Weights of a small transformer language model: 435M tokens.
Each number is 128 + 32 x the weight over its row's rms, rounded and kept within 0 to 255. Layers, rows and columns count from 0. Numbers have three digits each. The size before them is the row's rms in percent of the matrix's.

# layer 3 MLP down (transposed), 1536x384, rms 0.0367, rows 1286-1392, columns 128-191
102:107117108087146139118104184113122154093161128067119114109131067151121094101078120106128117091118142128094087144095137132119155197163154132128134114147141138068093148149128118123102049165154203
105:160129076134111130153098154170084174167120127125119111125145116157102151100091139119148139104096136104117073085119071154100091124163075127104146197118104093146112136081130098124104175103110050
102:150154100141172134116139098215144118118085158119110116178171081161096102081140148118129138108134100094157079138122142177161141129166174151105120168144097061154126112148136156162122117163125196
108:149079134115157179167121114073099162131139123125149108128100167102073129203109088070103197188083083182149187113153171186074114138106144130146147086159123053109116174088124139125121116147125173
094:125152077119059120117081149138130155105178113130130151171175159124093118143142113144150098118128088127151062080137130088130075097126124143089121131089173124118117142133085080156135136151133150
104:080139104175083100112111135114079131138196200097093118100095219135172145119132166148134131079164097106126172132141076184165089123149156126140163074082169108107187073053136137142126078128217153
112:086154165097164143109090124156116094083103124156155049132141190156149122128126110139158104120141134160139123148080105092096109131136129163146117150120120181080110164097082076168141111156103117
099:132213136088044178136154107141138080121199133183116145146205148103135106075122060146100105137123155132175174098094109176150204108096130134172120066124096161161134145130100103136126118094111158
109:140151078211115139112173062100128152085111156185086111119179074076102168110165070117105129122141155116115125105194191110136145110112150209114141131048132150088106127131146152169142106166153149
103:156061140140071108128122143180089083161143104109091067129065198063111154123118101124131112138138144121084115107174116139153154226164045154068148088135121117115110113087173072125190094138085132
078:125173152073114114121151166131114105090189110140138136227146120097173111151084128103125065084101122141145115131076094170130115132147115099173156167093127159121118165175173134155101141148149125
100:143150158108167130141114119172073094083110147104148163170170147149170144103126136106144182129123121170093136149114142109128074065130196112068157154127138087081151097171109091039137086090142148
094:116150085169136173078151161147193094132114096183198101125184123108105155145160132120113072144093096136068101133100110115096187138125132103211147098122166116100033057164110136137175140084107132
097:183090109120133127116105125156168166151148138088104104134134079121132085133080173157111174153087127130110122176111151094162119112157138182142093144105137119111130127111109097073184130134121127
094:109104141099097112133146136055139125154138103091182129170140142123127145142131147134145099080104187119089086171136160142147107122131167139065135083153061096091118198098144146166145081126161122
098:146209078157107125109184138147159107140096116209098139116162165118131135148101118113148078102119150166160112163161172182104096156138161127101108123111155164100088136136080145088111145102134135
095:106125115191169129168136092136130172139110147077154183185091076180151181151196158104154158114154136130136137105167083122127120108123134134126149176158057137085110094083139161147124168117148147
100:181124119124141109085098116167090157091110114082091130076142047153082126178184084146136074141149175116154089161159125044133087131131069113115114190106124098120111070162069105136153173131053115
103:113147127087142105168151125172148080154188122119135151171221112103177140100121143162079101131123109104129089170134146068107097150109126122112213190129079159132163150106128162119108170141083117
097:147143098148170098075098110128104136162128153081146113115112099100114142119148114122115134147161099091178113193144119124142116160143097184142139129144078078105125151106100125158114139185062133
109:188160123162138096104151092051164090129152121156178138118185126117129178119094158140090130135112139123172119153133146179121145140109105114113098108125123097086138122113161052105151152124208061
109:136091097055176194201142122123135217122110129137120163108107196153122128101184134098101164133059119174132106098090087159149179161124146107060135075125135153085136198080143087182162120153157123
104:045167161072124151094123164101180108161133186149128135133143211105079123145132092125096169152119172116142160223134141164089088139102100114113138162135147095082164144119134137144206115103136134
097:130124159139148177104129126144057064148121092113129152175113107126189140134129119146087112135101094135170109106132115083177155130156141120165141120098164085120151062123154125154143078151116154
077:138118135134112109150125086138065063126129098101133114170124140173149093108115127086105119118109158123135043187127129103151118158151091141144128136127101157133100161145148081131093092095104168
105:135172140158154114103139114155127134130124090175120075159097152126059086148131125136121116083126155143139096120165141073153113170122168159125146170121155099145120113127132144144135128105144091
084:060096161090075126136189117139185082145107178134167139155103073101144119112083118176119123133148101120166114118089163140134126162106079122165140141140090112148118093157109133103188096095149166
093:151209131092142139166143137151137180167151156078093094163113142155141066178131112121134146120139081155126108178148075146115107104115183129143141000122089153167171151151136131066145133097110118
098:104091126108100063181136126068121111142126130072232104124125102172115143160185106179136122087105107118118129114123116157113126127109146098083086134051177125177074177135136126116143092146143202
096:086074158138111106110111181091081169153099127165105105144089140174165153106100184137213147155157108107066151133169117097133124142121095104093058150108077161150164132123109118113141129150106115
103:196067162110127145115119142142182119133146138146110099047155122170170088091141132120151167166144084054143095118109113128095125120172099134133137153130152135151134126135132122121197138144153089
098:081095174115132141127111121163152066093137112050175121138162178113141103135153160111169120145094080168082112133155120132116124149108134072118091135117082172140104118128091138164200091106170106
105:132145147108132117146107107104128133136128110127175119100186143170082106154099164132159137162132131085129114132097137135131189111183166064201147175135067119115113149127090144168113190096101142
097:151088111110153148144081153110134159121124128128111137058151148130176164098097139097136118118170117134141093092157114142181114161142123143151156096088105081109101091143188119097163134136135091
101:125126097135064168142137127142105131159134116124104114083160114164094130096174098144185122087106076096186112179166181170093194173128169155142145088094086099158123120123091070073092110140172130
103:118108196154109134084175131198145142146167124123098152100119189109159115147112106046094092132160131141123161130135115140139118097080093077078091087174144132111158152102113109147145100175146152
103:131142071121129137111130079150120112079144094151103162140102111130140124121166186144162123152117120125139125149231112068151163139113091116177165131176094053075155112061081092124169069151130176
092:128103097124065135108106129150166130038149112118069160145159121164139178163155137162154119144185171068113121131156126119116195172109147206161149173208123130133178115118113134135119123097165079
109:100189156154132141108112101131120064114084149107158091117114175126099151129126170062195158161065153070155123166124130130150145124105160086077088188069174138074092143106096109165166089141092093
090:115142128110129139085100121130104082194120246139102107112176090148169138125112210192153126143145091188138126178143100101124140103139077065157148097186094127119083106162132110175155108103155070
117:161123124142136122132166095139155121125123189095148150139191110101181161145074158155186061154137125127121109080146112130167102115121156145132100135143163080100139089111122115131127121145076086
099:181098123138135110114122150120159152145116103158136136109149128178138148134111174108110128114155168162178122117159147117154111113096147101115147111120079112152129115181133059112141085175128133
101:092124171179128079179142115105144083109160158110101146156178096129170181160183167146118101092123114155079123101145136199131163158107147110134156125119042106119053090097176112094084121205153081
129:063109103127131106104072183145122139105127158147159159162203170110127088113082118145108161090056122122113128143117120078125161132145202106100100154053144238160086159146120123155167165133105098
100:104111123100142119159102105174121115136152103105122113169134144145136134138125060084101143096100130149126158135088087156076094117118095117166156162121142176146133081104164181109118111130109120
078:154136153129107150105131090124153061109088163114076169125118139149134056143184079069104132123153077095101108098150101127102123113129109119104100163169096130139112168107125111150179125143126130
103:152097144135116085156133166148133091134099177185085110174182067108123138100109069182053193161151112128118184088169085151074148174144142151200051141139170116101085159107084136160175116113133087
102:125132124133106167085111108181120149130099187126174152127117150104098163101184176058188178120099189099172073137180173108146129110101139188164110142120140132118148120141195125130072130098127112
088:128120121089149148109140105059108142079161161098163082153127138163140187162133120108130088173121113136114041101124079071140125182183156127186113179107133069145157155089155112099128152099119079
104:189122137127125156170082142172058125106090160130093098092099179171159163125129123150124193104086118170107120138093110111081120188099124172142141124125115154154203118096178119133082112135195119
106:131177147191127184190080102099164127146081201120136150102182095130140131076113128136198115132153151102112119115130169093152105104131095162190125125081080072107123124137107115125137142146102122
109:145144121113184116144143126161111132094081170120150053111131162116134153067102140139113159091125142152130104215126076083121134133151144108124075017112158130139104156092138148086140119078113124
095:149140124127128226113171166179127096091133098128145088172154107181120110179138083139118126131171128123109070136188120128143126132132173166152154154124110133081138186161135155110114204134125150
102:136158126119115170068147117105149176120112121093130120096146148119119119113160075143155108082129148147164148128132191117077093133095111175121058162185109151119100148159157128081161102102160152
096:119084117129142184127094200128140108106118154116108059132113152138187090036137118155117145142123150146137119092164156136111128103142128110102093122081121126092098160195136183146133129114091138
094:073110099071172178131109146147098097035113123051153064099154159099180145179173103094132144121139130099179103015139062144195152100180146132120119098135143096181137129182107144162089122126141121
101:127190064107097120156123063142142142157128106089120147074123117124125111208150095087082131134132126073188126165091114166108092122148114208120092215114146133079126132145182088179110114082154151
095:119082139149148145158143119112111080093125042131162172065116160110108126145139067097087151092141140193084116144116161143195127161100163170129081151162148155121153142089105094153110120120118147
090:110086210152168102176206166131093151089111116106112139141094185118190103105132110102116098057176070128152084119098091085159129167101117154106162153106126128157144124137078111125187130133110186
095:097129096164071131111147116095160103150107105070080109125181111114166123149092092113144173092078107112134189109123080215146092134144154112195134171099094090135135175085108157119106128098109145
096:184145169145130132113091165123079083131180154159146155120178117116171145135124117152125061124182206150151095102107128131107117166117090111116145131114124080189125154106101124179175104082158124
097:126129132128165149125098105176198184104168123154156128094108094140156094120100110102106119086144155116151184138064084137102109160111101157114070180111152197089138089128101078174225117115092132
101:143173175150124175184173106117155181100150113117058152106137133106127112123148147146137164207098136109127170163125119114116085106083116122131145083163088127098124093135134129103121221074152100
109:150113194145218131109187130116182143145181141157118128145204153188128157144128147189079097178056105120146131190091161118084063138144143122075083139114151134111119140161144147094196088154149162
098:123125099170123121123113158092177130055160188080148104144147051110112156127137123125149126158145150101112133150139121111110130141090158120101130118109131128118164140126159102121156175121138196
108:115136164152124127090061158117136157094116134117107168117137148135164146154172089111127140172134098109095156123110123117137119119152116142144112119116092216152146103089098181112152077161142181
102:182106096120131180096113124119139132155193107131071152132113118143147141111130139131076165133201101083094159205124158158086064128073119090112141139076192192132104040165144124131095200113089196
082:124120142163144170124129137155112104129137116133095120130215082087032087140143138160105070094142179120116121099119142120148177144120115121127178077140076137135174102148224180115158146128077191
101:125132083175107156174114155109085114117083188062161075141116124177121227109147126068124131138092117130123166174112115165179133126140152116115126157125088162133196165143135127171158135078175085
091:145093091096102133142088136111180099129085141046097147132175109202117117097127168113118124115075116144131097141086149119145122124149114099192144130228129145154103194118178170150127113142155137
098:128126145078105114143076133120124169135115100110105150156132094159118154079108157077195145099183083156126154126141162065142124138192113085114081121083106091132116057108138106102134113130090165
079:112147104124150110125127145072118173152098106131112126130146140121169130143089169098171148105103135081143122149109200065177094143068172109143174076176068165164144144103188127115144110106106125
082:091115111107126149116120134079125155111119099181169175116132111084117123172126137080096096073109121118159071183146081193144153065166082108149094107108106089101112136122159124132124119108156123
109:152125136134121100063181181143092117143117147152091127106155080152147168160106125130143135101122131085123074147136114126159106097119126099139180127106100126095109123120150184140133107096156140
106:132162199135129161083082138135138131143149083125137089098143167173135141162130085144104123172121094146131142101088187131090101100160085156158171145155111180195098109110140153150143133118138081
099:188149119141122105160177101081188172154141116113163139156106146061091156162133154123137166059117124050165112104124094146161151171121137103140072147124141100095090113117090145127061219142166105
087:141093199144097170164151113131074107117144121126120163172178126145108084146175115130151095121154090148129130100104125061120071118126093122170136166119123099157058140087233065127137145114159165
104:132136149113160152151151139105124123171082084126154087144114117114132111118149096105147173122150092134136184201152124169185141066164101141147147126116155105067146113150176086125126081135154149
098:069080159133128119132118152118100134054099159130103109109084140104139131150170169152133157157148098151139084094144105150134100148121128136078092115204095087057127143104135191154133109144190142
096:097176125151150126117176153164102105160129172075181134084076123083093077125161177098125138118147134132091122139161115136116124107158145168150154173143122059120116104116135116090095143115155123
091:112170124096152102127109130150120147083102084136138157154193141105068151129100103122149096147127137156140150114147092127177148139194116109168147110117146149205157115115202105094117131160157074
107:147129116092115148081149050145163161126177159150101154120139121100163165057028168082096173090113142132115216129175116102132188147134127152120178137083196101128189169121119133056177125099055145
090:171125123105157148192180047114168102154180151148136123142179124121115126113084120095135162087129114109087124087139141142166157093106100134098121136099176102130160095085109105170152110147146079
087:131151130114110119140165144117151145142099099091145134159136094131116108105130135118110148114108090081146123163131142097162181144116142081136105210078116147229127163113139110154162101113196155
093:115128203159115124149116117122179118075209086067116135153145175097180121139174084044078167155143132151169163108116139141108131160117127105095094127124125124109121130159146081110114130107131173
098:140156118141122140102103142062167146141154150148143123115139091115121196131186076131164110123189132158112103163143133098144107098125160091110134074178095082081140135215126146135182145164140175
108:114108108100142151094079055123147126109159160087141153133173093114091105082138145142128074138108149097097101171132136158111114075195167124174129111140115083106122075172089125155138152132160153
102:147130174107115181076133127143085118121129156132078127101109126159172104159098165151183131179072126156133159203112164152141105123141133180178129207104170121108106101137132177129124155084089062
073:153094134109120122109105124096091100088156111120077078189220110136121145129108115099129091093123106113153122167123139097138121082123090142181131132180140170167170112166166143128124107113094123
101:149097104073197117146162090106119149077138175133100165101149159115140122092077161093130177063167052152127163130126136106097084185105127106123138142085110164150191116090125178160134136092136101
075:094050207135127056115134113123115079099141110149131127152160109155128131207100174148100103100125123085148113139139176072173129121129134089122126139141132106175124130064145133114124102148170139
103:172098145140155155136089141100173133153178134051082128116175151113111144106126168149127119126143145130179084168127177153100103161115153056111111107143124101119111072167166120132106123135145143
107:138132128165092104123117084120139127088129053167113143136104135108102075095100234127173084111089132130131169098077111121102161050136174121189113170094097140091153113127109149119081091140121124
090:131145144123163120142126162111136111091102137150136071112173093124096102092109160116130115158087115117112134129150146151086116098124085158106131175100162180111083060159105112158082148046143089
107:086078102122127148130132177045167135142130143107088129129148115144183150153154141146114144157119051159119094178121165147087129148066122117062151153113089136123155128126064189146100175197142142
101:140182142098127138108116138136097125132083166203131107169073213134183123111112105038083119104093110168116136172136155103141145109156142130121135126159091119102127091134110086104096169092075099
108:137104096129129145080103124135126147151119121188132132102123094159146084164146142093137143165128099169116085127154102214070144133142170157096093097130172126128084169108112132101125054067114178
099:167140114146090150106149113153120182211103140175151141102088108072139140105116140079126155131137157127089148116111139096102140119098111111145124128104146134038111164138146095087105098124120122
107:147151111110160119132122151168160171109137161100118132179147111143100135124042154137062164117108126141103101070153130107142084128109171129144129073097122085121079107121097164157153130075164144
117:124071142096159185106092139160161154107141155142123092164166131101054072129142148130136086119115106134145146129154130123101131195109099130156096140146168139105113105110175075124101169164115097
103:141105145116092157159128113130119126126181154127119171150190140106093182099142134139148093107130183103119134145139106136136086169119113088125154170138112110145144166133108123202156133150118167
111:131091091145148122135152160129099104112135129132170133152202097128165101077132149117122111174133155097167138160079140082142046123133140117128122119137106087098139127176173079202129157167163144
102:097122196131160134144134094176107183188110174119076131211100098149152174133111131106075160144111128123114118154156169060117080100119125168165127101137089170149118175158108134120140179120113066
102:125122131090145133125127166166126130070165168106148137199108165124113093166169067105074083092132039181116108193145175099112130210075085136091118124099132114119123115126126113160141155124122105
104:160155093142085178135125030180137126153101147102146162083110199112133147160148122116182118137151110136123117110111172108149104099108119152187117160155223121117135076098146129199016069166134138
121:134097114136090089081099140125123098170136134079150123149167185099168175162121188160164111135161137118130176107125120127163101137104087115160126139135106119110145173105083079155130112132119087
078:188183132150112141205080088095050111125188160095118101107184145101117133162157136077138071112137101125132135120091108111143126124155115148147144120156060139125142105111184134134185091184177147
# layer 3 MLP up, 1536x384, rms 0.0737, rows 1287-1393, columns 128-191
106:097192149048098135092200164091111075067158194122146171126184102094132130135118137178083118123095117166173142104087136149125179066080095140103145167166179106083119130129114152148120078081111156
116:200121103120158120116081169085130096187064161166132093088184150177163177165128125154132116097140145167126158143135127128137090163130170172159124106080106148028142124184114134100078157139146131
106:100185194108116125131118119119103136169156096108108120086132157167126153069104154100125135084143127139129192164102094104089141114169124073220179116114112109122146147118126110131107129109160083
095:080116140151127054159121113115128139191161146100141154118155116156136073089159181169146081128087038138113152156089135135124116075165102140138089170127098141113142127040136089090156119107169130
110:062091105122126137150094130169124194155179078078144169118176075136093083089120125129142136147124133087127098107088163089158117203146106093157134084167081117220103083152090126156173100078062119
120:135099139125145083107144181120142096131143100063139107139121116161089150122124082170064138208114103074083164131184125163135090159101111089094138157161089132178184090116109134086133147150190140
106:099123147142184124103192150134107135091082160124139092168158169114089089123096143161132163117145138117153127102172126102176091125142168152130112120162099165247131165067162131121093131100092126
110:119118153085108153175129154182103226097140099178147106161104125188109156153098144165162137128092051142116095141166141124117128113129101101121121120144076101137127112120146100176115163116112101
105:126105062120119145112165170087195110134061049067098137174077155142108066134130149095108124135098118074095040114121165131112089165128110138178109206189151120120139146134121157164072126134166114
068:191165163073121123147136099086143167111124084131100157129148145096163117124118115115128164099132186120091102145143093133133129121046141107076115131081119084146171129052134097119101115075103182
105:156132123104180152141107097203136015164072075088136145112119149135167069138109131135145145104099097133083089128078097123139126064098078165094081130131175147127171134176130148128133116154148134
096:140147146079140111151118126093133122148150160141144121094072130109086117105109138147113119190126157192085175130085108118146106121211150113124130094115135128167188165130141150136090086124105128
101:114141149089116091108111124141131110105114045102124080125069125132132165094129116145119069178132153224153137088125092148152092135151149171120111100173104203103162123155155159156143124170143186
096:171152161093146153099135145154110114094141163136095179085137067070104103155141133137118165163179152152158136120126138149120113083134105121170110176123173161158159169112121096163057166077144167
101:152114115163202127048130174115145080138121123158126135146163205124139130124144073080085093186143073146126082154111151186126176101148139151104105105147172061156169124126087183110099175132142181
096:116098147135096157086143076147130116118102167131117186066127138108146131119161156132155193142102121169144107111089145153117160142145147100118105172081136165127151136100120090061093134135113138
108:099077094115137117111107123096089143124073151091079105154061114165118084098164127168099147143070145109136149097085101142149117094142214151178120136164134128143101132129170131167153107109142129
108:140130108143130173134176092119117161076149134082146004131068149097148075165104136153099092145180114141088104135103086106171157100132143144171137136124128102122117077115129186134138143131140145
101:103114140109140120172179140123111133118130152138048124143131114148149158109094092131118145130137142148110129101107109154141130112144140154097125127120195151190156106155168086153137060120136118
108:161062148122120134054139137113123177125127114140077143141079125147129143083160181123164157181173134109172153130079165110156163144101152166111079118101091076147137135157099150145116144087124113
112:121074150176058103129151074151144098150153145102096108131160122123117106153173168161104058092182144144153136120123193107146083100104101152121141180147174219082077113080139158166106209141131086
105:120077075118161138188124212145173111169127145126096138112139124120115123152154102101104121169102080062131143122142089117159103143136120153099101126156119115135086152065117137106096139115066128
094:174110172118094169102169131139152164154128135092093152094166131144082057163148113119125095105073079085184142119105118196174080118157124112071127145100170185140103213060078088130127207158118135
065:150097120095161134158190169153170182132134165149118130160170127111109176102141114159155177169154133161147144137145142187163168138092119180161191146131123120202110095110133146091112088136167077
103:164139135138195127146117071165127084110166143140114054086145163127100099123117109135157160119153160124161161113089140148136127091102085121122132119143119149109195171097165157130161161184182127
074:127138175153145132156100142203108104141135132074123165088090139172102121097129147092098149089128130108116163138139138111109130130096174102117114126110108108064129178107119161141095131112109113
080:120055071107133111072082120076083016158132110142148178146127136103150118121157068151131164109107115062108165125131199134136078134137154087080074120127176127131096108129160125168112110087204115
100:161140193131119155120135110122104122158089087190145100110125207159056131104157148176119111125150122132132120109159134129153129161140095145156162150106173238157174111128117136124106096114120110
090:149148112116132147099179143161117116156120140139099076129105139091140142105137099110063156143139072105153106086078118170172121135158167138131123165121129163120148191138104135125133062165128102
094:128117151118129133086098139130155209119115150065145112117107075220103167107143157108109156107117097141147169098135102116140107104159146143105143168085118099232175106145072109135080130092179112
102:130200124160129093168145064136128161125084168126091164103173143103108101165078100087149088120117145152159158161079138109158086078150105101158040105148125144130111116118170113148113086063143170
106:205103146137159121083099137126149145146142149117208140176162107096145114130167145099145100193102128090086115086116093150169106139087152042165057115169103145142108154159150075145126116102133103
097:127111162110134101125153063126104053202091109152162113136104113106134115082157144156114109148042133128182138141176139129075139164131152126182143156114110133136081142093156103131153131133127100
100:092128131107118141078134118162146074136152156113151087139157202116179121160166161083115097087156153153146107079174138067156116155103063094153058103137136124129142158105086056108145129101122171
102:142065138168138158140134071091149104137117099137150096138142092117093175177111121131122149142158126116093088138125135124165096123153074153155087109176147153082162175181099120115117134152150138
107:188104092108102134134117153155132118117099098118140156110150145129112105177094137207149136185103120150161112131166162085096166154174087070097160138135164148118125105123148189122155134130099154
081:141165138122199115110188206110126155126102113108187153090145097104113107092170141167169145089081118165125141065064117099131121106108144131116152097090106152124093162099095142148190148161091138
100:094121071154125079156175099130106118103082132142110181194116162146154069062122089117160144188121161143183158180149130082144232146141159121148064137169128128154148158151158106149131162127151135
081:133116084128066134155161081087139093070088134128156142110171185114149150138117163085099173077140176141098102121127113153084138068166178162136105116142147122217195139065134085109034139192089104
117:152167140094163086178143113120141063138113154109177161169077055149149120159126192145128126167154165172135153075077146143179124096111128077074112124117085119094133148082105107159107130126190143
096:162127082136150092069153122120169189156120083117130156120119101115107147135147160170168094159147114130124201139133176086169133149134137121118099152083127160150139158135027130156119087128143096
099:120149117127170137136193131102088126151122107083073079106143183108109152138117097102131120114143135125096091123108098141124130120155114090134145166109154122173119151122119102185092145176143159
117:086115118163076133139035198145081104127145195165132143114126125090121141153133113196127071162130181113092188142161093128151120127200142156069147119144078186113082112118146106140119154106180058
101:177123083081148137116141156128104105179136140132113132116197172105176151165128157122162118135147132156179134064134101138172130120161132102099098115099081050108076068123129129130153124131158101
069:148134134154109119116100132100099133154139113091192165114173171082144145108093111198113076096120112142131166098070111127129163154122122184106152072091154093105083110124131081147141079146144119
100:193185124147099167143178121051111149138171064169146184092156110112109116129121155131127076147083149087108068158110121094134207184138139120109178116155138090105069125142128094100058144165130168
110:099162117075105115135142102098131014102086114123106033196124153156088124152095139137136100149050106123104130141176105185137091164142142202104144070118118116081091148121191133144039141111182131
081:142145114121092123143172165081087092091122070125169136111139094126096086138188104169013159076165128116142132175091101130049135094120151146160121141081154176129167142132151125143097158153084185
107:123157128068098157165093105118154077054191102137109160179137137179133168064150125171099107090170131117192129134082105136154171148143109101168128149142093160157096134145159135117093100109114162
113:162079112128159168173167101071132139122114177130114102097130148121134162151112091141152160133115117160086088109219176084145160046155101089108120161134137141184136164136127144118151138074130118
112:129132101177157160146107158088072095178081124079116078135181090113154169127137121154103104139109142188175093159201111109120122167111153068110205084165139085170129133164065127075097090104123131
100:106105140085141114116119094087135105137113223199109155150130154162162162086150147152172094129094122095156132123099150119178156108109121148137139088138178131156107132145118168096124098145130147
107:107091168106143102093136126141084143167128080033131130142146129176126130134114082163080104120137143150049140105084136152133115145159150147081157135121127222106134185124080190123162115109130171
106:133141172131138137159116080153138142170178099104124128117155135097110143200110142113112092075133140135133061140095118169107126143143140159160146104184138152185126091101130122130137110090153097
096:143152203080118103061123093109061164110091093156119160121159115151099130097079129152125070115129110171102129165127142102109145114072136138110081121134110112145140160070135127100170145108119087
100:155125131101128153123142101112169150132120132133213150103119109154195142184094045112126065188090122172117111144181149054142163134090077080108129109073119078048186111107057120133138147187191124
097:121170114072162172154110140128087108169139165133096151116149106128088113137133158196140125142143103136093149156110107027047096188212083132110144139127083132119175117124173121116152111112087136
081:123151099163138095089139087141100131162134147192153106118128172173133116131149112136070144116136100100165143137171171144129106125109172099172091106136091079162096149154162042104145135140121169
096:112105142052178102150097168166100102106181117153104065083095096100185106147114131137063091145121168142132152157159142087160086159214070145077065111126120130107071125082131114101182136137152110
097:140091148131166133142136057160117156141117101154164151139073169181144151120125154090169151127175089124134116110119136168174135096100151067161105098112100080093110113181167121110100109165127112
091:110117113108117126080110110134107131124097150172138196132142157126094149117221154124150179148129161116163125124164105164140121113101085092087159123107089088087126123115160116172053160163142150
101:121181095125103089141129122110101157105148071140153128148127146100146127107112122104085174144148139130130078119117091102139154128112069130174128081119130127166115108179117131153162154146134158
112:110160078139176152062128150140130129141152120112149150133097127112122169090200095132106116086107117133075111119230103138110093096125162134147168102126127118136127085166090207145105116142156139
109:136123139120070138158121154144110123124173132173085150114114159135200104052184152147107117149090103095074103112054072116093122089174172089165146151115097148151078152202102117157068131126182091
110:093176166140090140098146048139151139141154115095101101167075124111101137095048133101194126170078139094147169151124082128120108078131132085103126138122123100096154072091104087134098129126123115
108:078174177127162089104146200106108086100099112131168164189106126146176106135098110157187113100097125163085084107095060060156146133099102078106086105094086067153140166128100136164071121161135112
083:168187112061191113146109124116117156154132169199146130140067194049171119095153151143134216109130114136107063086109119154139116105104165142146125168095110096108155150126134113164173159165126146
098:166132106193208119138138101118060168175110146102177157130144071136148079141136145174126076166128127140112095099126141066137127143129125119103116121159098139112110133136067131105142149187162152
081:146170141179129145093116143110122086148164094108098086146053154065088193136112155129147173102133069159154138101172090109127100107128054139136132144096140155112184157090195126130112161145141159
102:147129127145245140170110135118137186174122130175124108101116099147145068191152107207091159188104140113173113106071055157180099103129056156122138194145140137162153122123083106130154080075169114
067:133109084135153160130145120138098129116135101163151146134117096071111136091135144173106144159131135134114142074139147161166136075119120080088122105087124157130194124166170134114103110157147100
081:098129085097089090180071135156169123095125111089094158153147108114157174168120160149114159163109159124170160098150147156158129111127131106126096169155116142120121052103148161165147177136160080
109:158147127055113103150106073061145192076176161183163148090105107134089113145159153130144120108095112162184147095103137100101129173137086102159145136130173166130053133182154158167103119212167092
108:133142143177104144174144176102193139131120163126148097120076097115140113158124149081112124177128121131070208178104132091157123123138088129108098092144121156136127123132225131149105122086108104
107:138161170095180107186152125126126086170114115169086124149164134096095134112091169148142112155106203160140158097195154162125138134200066077118119138169128134183187189115137116113107102154146085
070:098128205168112132157115152158067146137106139151155160105123099185117138160112169141063136110195093093192067128107134139101131117133134047139148133085157129142111162162109120137095170116137101
111:101168169159164173111164084147092103113154111135066177135126125072141066110169174127083132168128132094180148183123126122129110126090154096142088136120187074100115165103151128137155120059081172
091:154169109118131122198100087125186144104112132058148098190148130153118146177102195154154131070122154152071086108153145105152081150162132142108142139115135137182120158115148169097136144111061139
116:131071158116201171062114123114099086119139140112082140122145187095166122158149178180132107127061096133151139125183180118151106158124132147110155099135103154105110143164003123184126146172118107
088:134133078191128159174180132086088140105088121158121075108130149104143122195147096127147117047135161105108158144152124151137144095141097147141138176095150127140105169144137103172138138124118123
100:141138135205081064109149126125147150153122138103106092140084133141204131157119144148098133139104107186223148132094122112204145174087130151118116163176119150125115086096143125134113120148188118
084:137176088117139095120159116097144106127136143093112082122138150104120162123178163096144092138160126119172148156069191157145166118084101155132106123062159132181170141138104119121105152075120122
081:200123155110125095119113124117114148159110112117168151148192125156143145111050069165075120126131122097129124165151140132163122164157106096126160071102180107117141104141135163126117163087148121
103:143145125168128173167130128127097108186085096134124137147119138111147109147147197165201092169114107096157107140163091120098122112141169136089155195149135116094128089156040118076116155130181098
106:121161105083092127145137130142167103033115161097112129167118175114160076140107114078160162123088109083146170123127090130127191123143110126166136124127142146164115097110143109153056120161142103
099:135117101147138164120202151124104073108120133115110086121140146113117127115152166120113167164147101101128209161104156161112133140118109133112098167043133095067179103117144151137072175172202095
100:145082113126113116176096106142103120086131099128108122116121080156128123125151110119132151159157129139117107113106084107123101111080130180121079115116113179122165160060154144194119105140117119
064:139165075131144122173145122128124149120132101114124130127129167103125087086156128166162148191144144151089209150089121155099074084117189115138120126129117105125136158095088168083142175164154171
100:093126111159118141145071176176126076158143114170128111108173137186123150106157106234205093182154114090108173120104106103092129161158142132173160136134146085132065170093094127119067115147119132
067:041139129104130092163111162166095122109170144134106169133113184055156141113130131193111207091098188114071159126129155128119096161113130074130098150162189098113144110136149169152118146152149138
105:151127110226141131112109130145105098075134076159121095141115170143119146140058107134154159073088164158163109138086114163138111167083130175155141081082159112124135209138159100134091101167104197
101:146157114131081110097105147037116046152146076178135105161166104170107169053150156142149107099158110141214088107097123119111085121133102098089158099099091119121094128101192081114171196136125152
091:130111111125140143189123119141097111186151113113123160081145162123146132135211127113050168102171144160160111102119104128082140092151154156154122157087117139152143125187164122136092086168178085
109:130178111107160101086145138136181068108165166156121066097131142132099078051151166078173148151146096112154111120090127121104160103194091116148113128163149103134155185159164154026129114112125100
095:126092136194169107153130120122205150124143083140123124117178118144100140152114083122149119120116120080120156136108108135140130118157172132199100125097163121179116186070147123137156099128109182
110:166163150115122132106141089144048120088130139075129185139148128050079137148076122132062125173089173133131086156161139154122108055182147131117137104100152080166089122131146108130103163126163187
107:082130144186104054113106130110158160145168103127096136130084153110104120146106176228138059146106065161091165075143141116139106167093071061095095098132200157139125071173156148156095071103133174
111:132107106136156119125152130157112120151075149121117123118110172104093087188108106115086135150186160170136143093113234092135176074093125182236152134202112121146091171096211115121089188130110178
114:079086107094146182153081173099163091111126176154123105175149157132106129168141155104117065074090131147114147153165109126142128178164153099160094144121149135154079158118160065165151193134070092
107:145137118158085164105127109134131140124100123100106185163098081153140113153066128170147123091106095131137176121145105163127121132125182129081167099186095145135092124098143113143151133099115137
109:143158125143152102079097135135058114141090155163098172121135111161168124096093123144140120101116061133108098131115142138123105141135103149131172135136195129225108110088190104128155139177135100
103:159167117131140092149114199091175114119148149171063057130115158148124131072119115193112140187130119133152124143155114197191104191138228176119092123125128174118135091149117134149098156077162106
101:053127114125145125121167120075197137156147115118128100138198104145094136115091119066135129142138107133146110119109112197124156087177101144111101110147195101086078164137157076063121151135132159
109:078101069112160073165098132123097182141135053105111114136115152136148153116119061080132174121104101112053147139158136177120079106115141182115181152163142109143073135145138173132142139049101138
117:108128156085139081068112122104186112158128125118148151145160084148128126157115161160151170103190112122098135107089143126136109112178156140170107129118164144100204155132139103118151188117114110
067:123100089127104144090130195128164121063116150148111161112141114054154164183157138192052169149121065123120120153145094185136145161117132079091067122137173041092111095108174139169153133187111052
102:170055144122148113151088145064131072091121103120140166136147186125139180066073215172136135094152129154130120064137096115187124108136105100094153121220182121148123154118146100162131107118110130